config.toml
n_kv_head = 3
activation = "swiglu"
norm = "rmsnorm"
tie_embeddings = false
warmup_steps = 453
batch_tokens = 131072
Each number is 50 + 10 x the weight over the matrix's rms, rounded and kept within 0 to 99. Layers, rows and columns count from 0.

# layer 5 MLP down, 576x2304, rms 0.02, rows 109-163, columns 0-127
46 44 50 51 44 56 46 38 43 60 61 45 54 63 52 38 54 60 59 69 47 54 54 52 29 44 31 51 43 57 54 77 48 56 37 53 57 38 48 54 40 57 30 60 52 36 51 40 64 62 69 50 35 61 45 62 66 48 46 53 51 56 57 51 45 62 46 54 59 46 56 50 66 49 51 54 53 53 40 42 49 47 62 39 43 63 42 51 43 70 53 61 61 40 47 57 52 77 61 46 42 44 38 38 57 46 54 40 44 60 51 54 61 43 63 52 57 42 49 45 60 34 48 36 38 55 49 54
39 37 58 60 50 54 37 45 48 48 20 62 43 59 46 35 32 70 45 48 62 48 58 57 46 41 42 31 51 42 54 52 73 62 27 32 68 70 40 66 57 28 26 54 40 53 50 48 55 68 54 49 44 46 59 53 52 55 57 69 41 42 52 56 37 49 65 46 49 49 46 48 41 37 45 45 64 64 55 41 59 44 40 74 64 66 62 54 59 72 55 46 39 49 47 61 56 46 46 53 46 54 48 35 36 41 47 67 52 49 55 39 45 47 60 30 60 53 72 46 43 32 29 48 52 50 31 46
38 60 77 44 60 39 52 55 50 55 65 39 51 45 63 55 49 53 54 51 49 37 47 52 47 27 49 41 65 50 27 51 63 68 52 53 41 45 64 61 39 65 56 47 36 30 67 64 61 55 32 34 42 39 70 45 38 44 38 56 45 33 49 64 53 36 47 53 43 56 61 61 56 47 66 43 51 45 61 46 49 44 54 38 47 62 52 70 50 41 46 61 43 54 64 63 56 48 52 71 53 36 33 54 69 55 63 48 33 54 45 28 55 59 47 62 61 31 55 49 47 42 61 59 48 51 38 50
70 59 55 74 38 49 50 56 57 42 48 61 64 53 60 37 51 58 38 61 36 61 41 49 43 39 64 43 46 73 46 43 43 52 38 37 56 40 47 53 53 56 56 58 37 43 43 72 46 58 50 55 36 61 38 42 37 62 70 57 52 38 50 64 45 34 35 41 43 51 51 40 34 53 32 56 49 40 64 54 35 56 43 30 61 61 42 26 50 47 50 47 47 48 38 50 35 51 62 47 59 46 53 47 56 56 57 53 42 56 33 50 48 37 43 47 38 66 51 53 43 61 46 54 34 53 60 51
40 61 46 51 56 52 57 70 51 48 62 51 47 45 33 52 63 42 50 65 41 49 50 34 47 45 42 67 35 56 47 59 54 51 43 45 47 46 56 38 62 56 66 43 48 62 53 57 55 61 45 49 50 44 55 62 50 52 35 69 57 49 41 46 46 51 75 55 51 58 54 42 51 58 36 52 37 38 41 53 66 56 47 43 35 40 43 51 38 32 43 42 50 48 66 56 44 61 46 38 58 40 42 59 48 54 55 54 52 45 57 48 44 47 68 60 39 42 70 43 64 38 40 61 46 59 59 58
69 63 64 53 41 47 52 49 56 57 41 41 49 49 49 36 64 40 48 35 51 50 48 48 35 33 52 35 59 58 40 43 37 60 47 43 61 65 35 53 54 43 49 52 39 44 40 72 58 74 42 56 36 50 55 67 46 44 38 54 43 33 73 54 54 52 43 37 61 57 52 38 44 40 46 58 37 51 83 54 59 55 52 45 46 40 54 51 48 54 49 56 48 70 54 34 52 52 45 58 33 51 53 61 49 61 55 61 44 45 47 50 40 35 36 66 54 48 48 18 40 57 43 56 60 44 51 41
51 46 54 49 38 47 67 56 45 49 47 62 52 57 30 49 60 37 59 45 34 74 50 42 37 41 62 58 56 38 42 42 43 54 53 46 45 75 57 46 64 52 58 44 53 60 47 44 51 54 47 39 69 40 43 65 48 42 69 48 42 46 41 47 58 60 55 58 52 46 66 35 26 48 35 36 28 68 51 57 53 49 67 54 46 40 49 46 50 54 57 63 52 56 27 41 57 58 54 48 44 46 62 47 56 56 51 54 56 41 49 47 37 57 42 55 52 34 40 46 43 59 53 57 59 59 53 45
47 45 47 39 48 44 19 58 39 49 68 57 47 45 41 45 67 45 45 58 59 54 49 41 43 43 37 30 61 81 66 61 65 43 36 53 51 52 61 38 41 56 50 50 37 41 49 53 53 46 61 41 55 56 43 71 48 47 50 51 41 19 59 42 65 43 57 58 66 63 57 48 48 63 49 45 58 41 64 39 59 41 43 59 51 58 45 45 54 31 37 73 61 55 52 63 37 44 45 47 54 42 51 68 50 72 53 47 62 77 31 42 39 37 64 46 36 48 56 61 51 72 38 43 59 37 56 43
56 60 47 55 63 52 49 60 46 57 41 49 62 49 70 54 21 50 57 54 50 44 59 48 46 41 60 50 50 41 60 55 43 79 46 71 38 44 53 51 55 52 67 44 41 44 53 74 42 47 48 58 66 33 52 45 39 50 48 47 41 45 56 59 54 41 25 35 47 61 67 61 45 50 43 41 52 52 51 48 44 60 47 44 46 50 50 47 46 47 52 56 50 44 49 29 49 16 64 37 52 56 58 36 47 52 52 43 47 50 43 55 53 61 41 53 57 40 57 72 31 62 53 57 67 44 59 62
55 52 51 40 49 39 35 44 52 70 52 60 40 59 51 47 72 49 41 48 54 57 63 66 40 57 60 41 46 43 66 58 52 63 49 64 41 51 53 53 64 47 49 55 56 54 63 49 49 63 58 69 49 49 45 59 56 43 55 50 57 56 45 58 51 46 44 58 31 42 65 45 39 52 32 47 55 47 46 39 54 36 52 56 60 52 49 40 36 50 34 40 60 56 58 49 41 62 45 58 49 44 60 47 44 64 52 51 45 60 33 39 45 70 40 47 56 51 56 39 43 40 56 50 63 41 43 44
47 64 61 54 49 50 49 57 55 49 58 55 48 54 45 37 63 47 44 44 53 57 60 42 47 67 53 31 51 59 55 48 72 47 59 50 65 56 47 52 50 25 45 38 71 47 40 57 30 54 31 72 64 50 56 53 51 43 67 44 53 56 54 64 60 55 54 55 42 44 60 42 58 41 46 38 43 49 58 40 58 32 53 53 49 45 56 39 48 44 88 50 58 40 63 46 43 65 58 55 65 55 51 28 35 65 34 59 26 34 59 50 54 57 48 54 77 65 61 53 50 38 53 53 66 46 32 52
61 47 53 57 47 54 49 67 46 48 49 30 62 52 43 47 34 33 47 68 57 40 47 59 55 53 47 55 44 51 57 32 54 49 60 57 55 64 56 54 41 42 47 51 54 45 49 51 58 51 43 42 52 53 52 56 53 54 52 63 65 55 51 62 40 36 40 40 38 40 56 44 52 42 38 60 46 57 45 48 45 44 45 43 34 33 55 38 50 44 58 31 51 45 42 45 45 61 46 36 44 41 28 54 51 56 48 65 38 38 60 22 35 43 50 51 54 51 55 65 52 49 68 55 38 50 62 43
40 49 64 73 46 77 47 34 54 50 65 50 53 36 46 42 82 51 45 53 46 44 53 52 56 51 32 55 69 49 41 60 75 45 28 59 35 34 47 59 41 41 69 49 30 49 60 35 35 45 40 63 30 48 53 65 57 70 58 46 65 33 35 54 52 43 54 54 54 57 53 57 52 53 42 54 67 51 54 52 63 53 60 48 55 51 40 47 53 53 41 55 53 63 44 40 66 55 49 44 53 33 40 52 38 32 57 47 54 27 64 56 49 37 52 42 69 52 43 43 55 56 42 45 39 55 53 55
52 38 54 53 37 40 34 57 42 58 53 51 58 48 57 63 63 73 48 44 47 45 47 41 68 36 43 70 60 51 61 40 38 59 49 40 50 59 61 44 41 46 64 48 51 39 54 63 52 34 64 39 55 41 60 60 43 77 54 52 42 56 41 48 42 40 44 53 42 44 74 44 40 38 44 41 44 61 44 55 49 41 41 48 56 51 46 57 48 65 58 45 46 43 30 57 40 54 40 42 65 44 51 60 32 57 50 59 55 72 38 60 46 57 62 46 47 45 56 60 48 28 53 54 46 32 46 44
50 51 40 48 47 53 53 66 56 49 35 45 32 25 53 51 58 44 62 42 46 57 62 43 41 48 51 46 60 45 56 59 39 55 55 39 39 56 40 42 26 49 52 41 52 53 53 33 60 47 58 43 57 55 48 44 45 50 65 38 54 49 53 49 53 45 49 42 38 56 64 49 35 69 47 57 44 50 38 67 33 45 50 47 50 65 48 56 35 49 45 59 53 45 60 51 50 39 59 45 29 56 45 49 33 52 43 57 61 57 42 45 56 70 49 81 47 60 56 66 43 42 62 59 55 36 22 44
55 48 51 46 76 45 26 39 32 40 43 43 57 43 59 55 28 54 47 39 30 58 66 48 66 53 48 43 44 28 54 58 68 62 39 60 49 53 30 56 30 35 60 63 53 49 41 37 43 59 46 54 35 60 60 33 36 57 43 59 42 45 53 38 47 49 44 41 55 36 46 46 43 51 47 42 40 55 44 29 36 58 46 50 79 56 36 69 55 54 43 57 59 62 66 55 43 44 44 46 52 67 62 69 57 59 57 34 55 52 57 49 52 42 53 46 41 42 38 45 54 75 42 43 43 40 64 42
61 40 49 61 52 48 55 61 64 39 53 43 48 39 40 54 59 48 57 65 56 46 45 66 54 51 47 56 34 45 50 43 42 41 36 81 50 52 60 40 62 32 33 55 59 50 46 69 42 52 50 55 59 60 51 63 49 62 29 46 66 61 46 39 52 72 52 60 54 48 60 50 44 52 43 49 46 49 28 50 69 53 32 60 64 61 46 55 53 36 51 41 42 49 47 40 46 46 37 47 33 39 50 60 48 45 44 60 71 61 63 38 36 59 45 41 37 45 43 64 62 68 37 45 50 54 56 59
29 51 58 55 56 40 42 44 42 42 46 25 48 66 63 53 62 50 40 63 55 50 54 63 49 35 73 54 47 60 63 37 48 48 68 56 56 42 42 45 43 56 56 57 56 51 56 62 66 71 54 55 39 46 36 70 38 46 51 56 53 37 44 53 40 49 41 56 53 48 50 50 48 38 37 42 49 57 46 75 55 52 66 50 57 35 31 45 48 57 62 41 53 44 62 45 43 57 55 43 57 53 59 47 44 53 55 43 44 47 51 61 28 44 33 65 57 62 44 60 55 51 56 55 42 56 45 60
39 52 47 41 66 48 51 46 43 60 55 38 40 55 44 58 32 45 48 46 44 51 31 35 53 44 42 50 41 45 58 34 34 57 48 42 61 75 56 70 29 47 43 56 49 51 53 59 59 51 44 36 80 62 56 46 50 43 68 25 37 58 53 49 65 63 43 54 51 50 48 49 61 48 45 58 46 46 42 51 51 27 32 46 49 52 45 36 36 41 43 57 51 40 36 52 54 48 49 37 36 45 43 45 58 39 52 52 57 42 57 58 39 46 56 56 52 53 50 70 49 42 61 50 31 57 41 44
44 38 68 55 67 51 41 52 59 51 42 39 41 45 48 44 45 54 51 66 62 52 49 46 55 57 49 56 47 45 67 45 61 42 48 52 55 66 49 35 45 59 39 39 48 60 44 24 52 47 61 34 44 40 36 33 70 70 54 47 39 32 61 32 30 55 58 59 54 44 57 44 48 49 74 47 43 45 26 63 51 39 17 54 51 52 49 65 42 54 43 65 40 74 44 55 38 29 55 60 39 52 50 44 61 52 39 52 58 57 56 51 61 51 49 45 41 40 58 49 43 55 68 32 34 44 53 67
66 43 50 60 31 65 49 56 50 43 38 53 53 52 42 57 40 56 50 60 44 39 65 41 58 56 48 51 60 52 50 39 39 49 37 41 51 45 41 32 51 44 50 62 74 56 66 56 46 55 60 43 65 54 46 36 59 42 50 45 22 53 37 40 43 59 58 62 58 42 45 46 55 40 49 56 49 46 53 57 49 43 51 46 45 46 55 53 60 50 70 39 52 49 58 69 57 44 51 50 55 46 55 53 56 55 56 48 56 55 41 49 42 32 29 46 42 32 47 46 53 63 55 46 45 46 39 59
52 66 48 41 41 62 76 61 43 38 64 45 35 58 56 44 59 59 61 56 38 49 53 59 44 50 60 37 60 43 52 39 60 44 47 55 45 44 61 26 45 36 44 71 39 31 50 39 41 45 56 55 69 47 44 55 52 41 53 46 54 54 73 58 38 40 59 54 51 53 54 32 46 77 41 49 59 46 42 39 52 49 53 53 60 66 52 42 36 41 43 64 54 40 68 41 46 47 65 51 51 34 47 49 44 49 49 44 33 42 47 62 64 55 45 55 51 43 49 57 49 49 51 37 44 32 39 50
30 56 61 76 46 61 39 63 55 54 44 34 53 46 39 42 63 45 43 47 49 57 52 47 71 46 46 58 43 35 69 47 43 67 56 50 75 52 46 46 60 63 63 56 47 52 64 31 41 45 64 57 52 46 44 56 37 60 61 55 33 50 61 46 44 44 37 51 64 59 44 57 50 50 52 68 52 53 53 43 50 46 45 68 64 62 42 47 54 41 45 58 44 66 56 35 49 41 48 39 42 51 65 55 50 68 59 39 34 50 48 35 31 63 56 41 65 54 49 46 26 33 48 43 57 54 35 44
43 34 60 61 70 53 52 70 62 52 44 58 53 60 48 59 30 52 56 46 51 58 40 54 52 37 43 58 69 30 69 62 55 55 53 46 55 56 44 58 51 55 54 50 42 32 49 73 40 65 51 45 43 52 50 41 72 31 63 44 53 44 40 50 54 52 39 65 29 44 31 76 47 60 52 39 52 50 68 76 51 59 32 52 56 39 59 44 51 56 36 55 48 57 38 61 54 51 43 25 70 61 40 43 62 58 54 47 42 45 52 54 51 41 28 43 38 59 57 54 64 55 73 54 45 53 49 55
42 53 32 42 56 69 59 50 70 50 44 44 36 47 47 34 30 54 48 61 41 77 45 43 54 47 72 50 60 59 51 59 54 45 55 75 54 32 51 50 58 72 65 57 53 51 69 45 35 47 45 59 35 38 58 51 53 66 46 47 58 44 71 62 53 64 74 38 34 51 53 43 60 54 46 46 56 27 45 69 60 45 46 34 37 72 45 62 40 61 50 52 53 31 56 44 55 43 40 72 51 57 42 44 56 56 40 59 36 67 38 60 60 44 52 51 40 63 63 64 37 54 32 49 48 28 46 51
71 60 41 62 56 56 35 55 43 61 57 40 70 41 44 63 42 62 27 56 65 45 46 52 61 33 54 49 45 65 53 60 58 59 45 53 51 46 46 39 44 73 61 48 33 76 27 56 46 41 39 56 36 30 59 45 55 42 53 49 26 57 44 48 65 42 50 60 46 51 18 29 63 46 39 68 34 55 51 50 49 43 45 57 51 41 50 42 48 40 62 47 51 62 40 53 48 63 51 61 72 25 37 36 45 47 48 66 43 45 51 49 50 42 48 48 58 55 66 70 73 45 33 59 60 50 50 54
63 40 48 63 48 53 49 47 51 54 47 44 48 49 52 44 66 49 72 66 54 52 60 47 57 54 60 51 42 55 45 67 47 53 46 74 59 64 54 41 36 51 45 61 49 43 41 34 41 53 55 70 68 45 33 40 47 46 48 64 60 43 54 38 54 48 48 43 45 47 51 32 73 72 67 52 60 58 72 70 56 53 59 43 63 49 47 44 55 47 56 49 59 41 45 50 44 38 41 37 53 39 52 58 57 58 49 51 55 54 57 52 53 72 30 58 19 58 59 66 40 55 43 42 52 48 54 39
31 67 45 53 51 47 45 60 60 37 67 64 53 58 55 54 60 26 48 52 43 44 60 44 54 60 48 38 32 50 38 35 50 63 55 44 45 41 69 46 54 51 47 43 50 33 65 48 48 46 54 46 43 26 58 38 55 48 59 65 66 53 62 49 52 36 50 71 55 59 62 41 46 41 49 52 63 54 38 62 54 62 29 37 34 56 52 55 48 44 65 63 51 58 49 64 69 59 46 45 55 35 37 57 60 51 49 53 58 63 42 58 38 48 51 53 52 37 42 48 44 59 48 54 31 57 45 55
68 51 42 57 62 57 47 42 59 45 44 47 66 52 57 34 66 33 43 48 47 37 40 55 54 56 40 57 61 59 56 69 59 60 55 55 52 46 54 51 35 68 36 48 48 61 66 44 37 37 49 45 50 45 47 33 51 51 52 63 45 83 53 63 55 31 51 46 73 53 55 62 55 52 56 48 53 48 41 60 51 52 64 52 55 47 57 44 37 49 53 46 72 61 63 35 43 51 54 52 52 52 54 53 68 65 43 35 48 61 58 53 43 62 49 38 57 59 34 49 47 55 62 63 67 39 45 63
55 55 56 46 42 49 50 56 63 52 39 52 47 58 47 71 56 46 23 47 49 63 43 51 50 42 45 43 53 53 40 52 54 48 50 68 72 46 55 42 71 47 36 55 56 38 37 56 57 45 37 34 35 60 39 65 66 47 66 34 57 65 46 46 59 49 55 49 55 46 68 55 55 27 37 64 32 51 50 51 51 46 51 37 59 60 51 53 47 42 52 64 43 64 51 65 69 39 53 59 53 57 44 62 54 45 42 46 37 54 49 62 46 53 45 55 38 38 56 53 60 63 46 46 60 74 30 60
47 65 52 39 32 55 56 47 46 52 47 40 47 49 78 35 32 50 61 43 51 45 39 36 46 57 39 56 50 51 44 44 38 47 74 63 43 52 50 44 41 39 59 60 31 47 37 66 64 47 39 56 58 57 59 42 52 73 29 47 29 65 58 50 52 75 49 47 48 44 44 67 43 48 64 53 56 42 43 53 62 60 38 51 45 39 58 47 74 47 57 57 64 45 45 50 48 53 43 62 49 63 49 48 47 56 55 43 39 47 56 52 73 52 63 49 50 69 51 41 29 45 47 67 62 52 59 53
66 60 62 38 54 53 39 43 53 58 49 69 53 52 32 60 68 63 55 33 51 50 49 56 43 43 38 47 41 57 56 50 52 40 43 45 51 47 52 40 51 47 46 57 56 53 64 45 54 51 54 48 30 44 42 34 59 47 67 65 48 32 63 62 70 48 48 45 26 44 53 47 34 52 41 49 42 70 58 49 47 60 49 36 46 42 61 32 35 66 61 57 50 49 31 74 67 50 30 47 47 63 48 41 59 56 62 49 60 54 33 42 39 60 50 71 38 48 53 39 64 45 61 54 40 51 55 58
58 44 29 57 67 50 51 50 43 42 51 43 46 67 71 50 49 47 46 72 43 39 46 70 43 42 52 55 56 51 39 49 36 52 52 60 41 33 55 39 46 55 52 64 52 33 64 52 63 47 49 49 56 75 49 44 38 29 53 59 67 38 54 27 42 27 35 52 50 48 49 63 48 55 34 53 49 54 52 47 42 53 59 51 51 54 39 55 54 52 51 49 38 60 46 49 41 41 38 62 26 58 31 78 65 55 58 77 52 66 42 50 39 44 42 59 52 38 46 51 34 29 63 66 44 39 37 51
48 52 41 51 46 59 51 44 46 54 38 43 41 38 53 55 63 47 40 48 59 41 51 54 55 53 47 60 52 42 52 43 42 40 50 62 42 57 53 55 48 48 44 54 60 71 51 69 37 55 51 59 46 41 55 54 45 49 63 54 49 40 69 50 49 48 30 63 60 51 60 57 43 44 59 48 47 46 64 67 27 61 62 44 64 62 38 58 49 61 52 71 63 47 63 46 63 41 56 67 57 62 37 60 46 42 56 58 47 59 54 55 60 59 62 71 51 47 49 59 50 43 44 51 62 55 32 47
49 62 56 32 58 39 47 53 63 67 44 53 56 58 40 69 64 48 34 51 53 50 65 36 47 30 59 61 43 54 46 62 46 34 46 50 59 75 49 63 47 55 32 51 50 48 49 62 53 50 66 38 36 44 57 30 58 48 29 46 57 58 43 67 57 47 52 54 49 40 66 50 68 33 41 67 46 57 44 57 43 26 66 45 45 45 47 57 52 24 43 56 28 41 61 45 62 38 44 59 54 59 60 46 41 59 46 51 41 67 50 44 68 55 54 47 48 72 41 34 46 51 62 49 56 36 56 45
55 50 31 50 50 39 34 38 35 57 51 47 35 55 58 39 60 55 59 41 47 60 68 46 64 46 61 63 76 48 72 30 59 51 39 53 35 61 58 49 68 56 53 44 43 47 50 41 39 63 41 57 56 60 42 30 55 51 42 43 55 60 50 52 55 60 48 44 47 51 46 45 65 41 54 41 34 50 54 65 38 41 47 58 34 61 37 59 58 27 49 39 40 53 38 34 64 32 46 47 46 37 59 48 56 58 63 42 40 41 33 55 60 47 41 50 34 31 43 30 36 59 48 53 53 54 39 52
64 62 53 51 46 58 46 43 55 56 44 59 56 47 62 46 43 33 68 56 47 53 44 61 31 54 45 50 53 55 43 51 64 57 53 55 48 46 46 49 32 53 60 52 44 43 55 42 35 71 52 51 45 55 72 38 55 35 54 46 50 74 40 49 55 42 34 50 63 47 38 40 64 54 38 47 49 39 45 61 39 47 40 63 58 51 53 60 49 52 56 64 51 51 47 44 59 63 40 52 63 34 57 51 59 61 51 37 56 40 44 48 53 48 54 47 51 48 38 41 59 62 56 63 48 60 67 64
56 71 64 54 60 46 52 38 47 38 48 42 50 63 56 67 58 45 63 60 43 48 59 59 19 58 62 68 62 49 47 47 57 62 50 33 64 47 49 47 67 53 45 57 54 45 54 74 48 60 39 47 67 34 32 44 52 52 52 54 53 60 50 56 19 50 54 56 62 58 42 36 50 50 62 29 38 52 53 58 17 54 34 46 55 48 47 48 54 39 42 59 37 52 41 40 46 50 52 59 57 54 29 50 65 52 60 53 57 63 36 52 62 40 56 39 40 56 55 54 73 43 46 50 39 71 44 46
74 61 57 49 52 49 53 38 64 45 58 37 46 48 63 39 52 39 39 47 40 44 61 61 48 38 57 66 42 39 58 42 54 59 55 45 28 58 64 64 43 65 50 59 55 56 36 51 51 53 80 48 60 49 53 55 54 43 49 39 49 44 70 64 64 50 35 47 54 56 37 54 57 69 50 61 51 43 47 41 40 45 62 60 43 44 43 65 57 53 40 54 62 46 62 40 57 56 61 59 55 50 53 49 59 62 46 64 53 48 32 67 56 43 50 24 46 49 37 38 57 55 59 45 50 48 28 38
41 56 48 31 41 44 47 46 43 52 64 50 46 48 42 54 56 57 36 66 56 39 39 49 45 45 43 59 51 36 37 75 47 31 76 47 56 48 54 51 73 60 57 63 51 59 58 53 47 55 43 75 46 56 44 69 44 56 59 65 41 61 31 27 58 46 38 44 47 38 54 56 65 51 39 63 52 63 48 47 36 56 42 67 50 51 52 38 44 52 69 38 29 34 39 67 54 50 41 52 55 30 50 50 35 30 54 59 48 55 49 56 35 54 56 48 37 46 57 29 59 59 50 48 30 59 54 58
56 52 43 42 54 55 57 72 53 51 45 43 50 65 27 59 50 52 39 42 45 43 35 49 58 61 36 64 47 33 50 54 53 54 42 53 57 53 47 55 51 49 59 48 66 55 47 41 58 46 54 50 37 60 46 43 44 50 48 56 56 61 52 63 45 41 61 48 42 43 51 46 38 54 58 42 35 58 50 55 66 46 47 60 50 48 48 61 37 26 51 50 51 42 45 40 46 31 37 43 60 47 54 47 48 46 47 53 52 42 55 45 43 54 40 51 53 56 45 29 65 42 55 59 59 49 59 35
36 36 50 46 39 45 49 54 60 42 39 31 63 46 52 53 39 41 43 41 60 34 37 60 52 63 43 67 28 50 36 47 51 60 62 59 26 36 45 55 36 47 41 63 46 61 53 45 28 52 41 54 51 50 64 51 39 54 42 48 43 50 44 44 52 32 49 38 53 42 61 41 47 38 49 48 38 44 53 45 53 53 50 56 44 48 47 50 57 58 56 40 34 70 71 60 57 55 61 56 63 48 63 57 46 48 60 64 70 45 47 46 58 49 52 57 36 46 44 57 53 63 70 46 50 55 47 47
49 44 50 55 54 40 48 46 66 59 45 45 33 34 35 57 55 60 49 50 50 39 50 53 43 52 33 67 35 59 57 56 42 64 48 48 43 58 51 55 51 49 59 50 39 46 50 65 47 61 38 50 41 56 31 48 55 60 60 34 48 49 51 32 64 45 34 48 55 69 43 61 44 65 28 49 51 53 38 43 59 46 41 71 59 40 64 48 68 52 49 55 66 59 29 52 32 54 48 48 71 28 61 48 56 28 49 42 52 37 60 69 56 52 41 60 36 52 52 46 26 47 28 54 49 44 59 49
29 49 39 41 56 43 54 77 47 39 64 54 53 53 32 58 28 62 43 53 62 50 48 28 56 49 50 38 52 41 47 80 47 56 35 59 47 44 36 51 47 42 42 62 48 56 45 59 47 51 64 65 44 35 50 52 47 45 63 61 59 45 63 68 27 46 61 69 54 61 49 53 45 48 46 46 44 64 48 62 43 42 53 68 53 46 33 55 45 47 54 46 43 48 61 65 54 37 37 61 36 48 30 58 56 47 44 69 48 39 52 53 47 60 60 63 66 51 58 52 49 49 52 47 58 50 39 49
37 57 55 60 50 47 47 24 54 39 50 52 47 48 48 52 30 54 39 57 37 33 38 58 39 44 50 23 45 47 50 51 46 45 42 54 45 43 51 45 50 56 58 43 55 49 56 52 38 34 41 50 52 50 47 53 32 49 61 43 48 59 11 41 50 62 47 51 68 43 47 64 41 60 37 52 54 40 45 49 57 54 52 45 62 72 54 27 72 63 36 59 49 52 49 39 54 37 51 71 66 44 42 44 47 55 52 54 61 71 44 73 51 64 23 67 47 61 66 50 53 32 54 46 46 46 32 43
53 56 45 40 51 24 38 38 57 51 29 53 35 51 37 48 45 50 49 47 56 40 65 58 36 55 57 55 50 47 50 49 41 52 51 36 41 47 54 35 43 29 51 58 58 50 62 48 54 65 59 33 45 43 39 68 54 40 54 48 43 43 59 48 55 58 59 38 40 41 67 59 47 67 39 50 48 46 42 56 47 51 52 40 60 54 40 43 61 41 58 42 56 45 48 58 32 47 48 46 58 43 43 48 25 40 43 40 50 43 73 32 60 26 52 34 48 44 35 32 55 45 43 60 61 51 46 45
50 51 55 44 59 46 46 53 54 46 46 53 35 49 53 69 44 33 41 71 54 31 49 41 54 53 54 43 48 43 39 54 46 58 40 44 65 69 53 59 64 58 68 56 48 40 57 77 33 51 51 25 65 51 48 56 56 60 46 44 61 47 43 73 54 42 52 54 49 41 48 53 53 46 58 24 51 51 48 47 48 61 37 52 64 45 68 56 49 64 49 59 43 23 49 50 40 68 49 51 51 43 39 62 43 47 45 41 39 45 51 46 53 65 34 40 33 71 62 46 42 52 66 62 47 60 43 40
38 28 65 27 32 59 39 43 47 49 38 44 51 64 54 56 54 35 49 55 46 58 56 61 55 46 35 53 40 48 45 39 47 40 52 47 44 50 49 56 45 48 36 48 44 33 65 48 51 59 56 54 46 40 69 54 52 61 64 51 39 46 45 51 55 48 52 54 53 50 62 43 53 40 54 50 38 62 41 47 63 72 44 42 60 59 51 64 44 46 36 44 51 35 37 54 56 60 53 53 57 48 54 58 47 50 53 62 47 59 48 60 58 59 46 55 56 37 36 55 57 56 51 48 46 66 44 48
50 44 56 49 57 62 46 60 47 58 47 45 58 76 54 40 45 45 49 65 40 40 47 57 57 46 59 60 53 63 49 37 68 44 55 48 55 48 55 49 46 66 55 37 43 60 35 46 55 46 38 62 45 51 56 50 57 53 34 43 57 51 39 51 46 59 58 46 45 43 53 51 54 51 51 61 58 45 45 56 40 67 45 43 57 54 40 48 47 55 37 51 65 47 21 47 43 47 44 48 45 63 48 42 46 36 60 58 63 76 31 53 52 47 45 69 63 43 60 69 40 56 53 48 50 73 55 66
35 49 38 22 39 35 53 43 45 42 54 57 64 47 36 66 54 65 42 66 56 44 44 61 66 60 50 57 54 47 53 75 55 50 52 60 45 48 48 38 43 60 73 50 56 56 44 47 60 39 39 46 38 48 67 45 48 48 59 40 45 62 59 41 49 54 50 53 50 52 36 43 59 44 50 50 61 34 55 38 43 46 35 35 31 54 52 40 52 38 37 40 62 61 38 59 47 50 35 64 54 47 54 50 74 53 35 53 43 32 58 58 56 59 38 76 43 29 55 59 42 40 51 45 64 58 40 59
56 60 34 41 52 65 74 57 60 31 62 41 36 45 37 38 57 64 38 39 62 54 70 50 69 16 59 50 61 51 58 57 73 58 62 40 62 56 45 59 47 46 58 72 48 26 48 54 27 77 50 56 31 55 52 44 52 25 57 56 56 47 71 56 18 64 44 74 64 62 51 79 50 49 40 27 70 48 43 51 37 70 53 28 53 59 63 44 59 48 42 37 21 41 81 44 50 47 59 43 59 33 46 73 68 65 29 53 38 42 32 76 67 37 58 35 53 56 36 36 53 45 52 57 55 60 49 58
65 46 58 61 43 58 48 44 47 55 51 40 35 44 62 48 54 40 40 52 53 46 43 68 58 44 31 29 62 47 43 47 48 52 43 49 37 44 47 57 36 46 36 48 49 52 61 65 46 55 57 43 43 43 64 46 53 67 40 46 39 54 64 63 42 53 64 41 49 41 52 54 39 44 28 43 69 51 43 44 50 60 32 53 57 54 49 61 61 51 47 51 43 54 47 51 68 36 62 54 69 56 53 68 37 62 47 50 47 80 50 51 47 49 45 36 51 67 49 63 41 38 48 50 50 49 55 33
38 53 56 56 75 32 50 48 66 56 63 56 50 44 50 38 63 49 54 38 47 28 42 57 56 45 51 60 52 32 44 43 45 62 41 42 67 41 32 54 45 50 55 46 29 63 48 37 44 54 54 31 55 27 57 59 59 58 66 39 51 53 33 56 58 51 46 41 40 57 56 50 53 69 22 62 49 62 44 52 39 63 49 34 58 52 34 41 34 62 52 53 62 52 54 67 38 51 56 50 54 56 33 37 48 37 53 66 50 66 42 54 42 43 56 58 55 29 51 66 36 60 52 53 45 68 54 54
46 55 77 55 49 34 10 39 53 32 86 49 54 41 62 67 40 43 60 45 37 57 35 56 26 43 41 52 69 63 35 19 47 29 49 51 80 47 51 45 52 55 52 19 55 46 57 60 85 51 44 79 47 37 41 72 64 67 58 49 40 58 53 55 99 37 65 43 13 53 69 55 38 40 59 45 10 69 62 73 56 52 43 49 41 52 28 41 36 57 58 52 60 54 45 58 42 52 37 45 52 39 32 40 21 46 82 67 33 30 47 57 42 43 34 72 40 69 27 62 42 65 28 59 39 49 41 75
31 44 62 42 81 59 50 66 51 51 42 46 53 56 46 49 60 48 32 67 31 54 45 53 46 36 49 38 77 74 42 49 37 41 55 60 53 48 72 52 49 59 45 41 28 51 62 45 55 59 53 52 59 56 33 61 42 55 52 52 45 46 65 48 43 57 56 57 67 43 43 44 50 51 61 53 67 47 55 46 34 60 36 48 50 65 43 51 45 37 65 48 68 45 56 47 63 48 58 53 42 54 36 48 48 67 46 53 56 67 35 50 37 62 58 55 70 42 48 58 36 32 45 57 52 61 51 57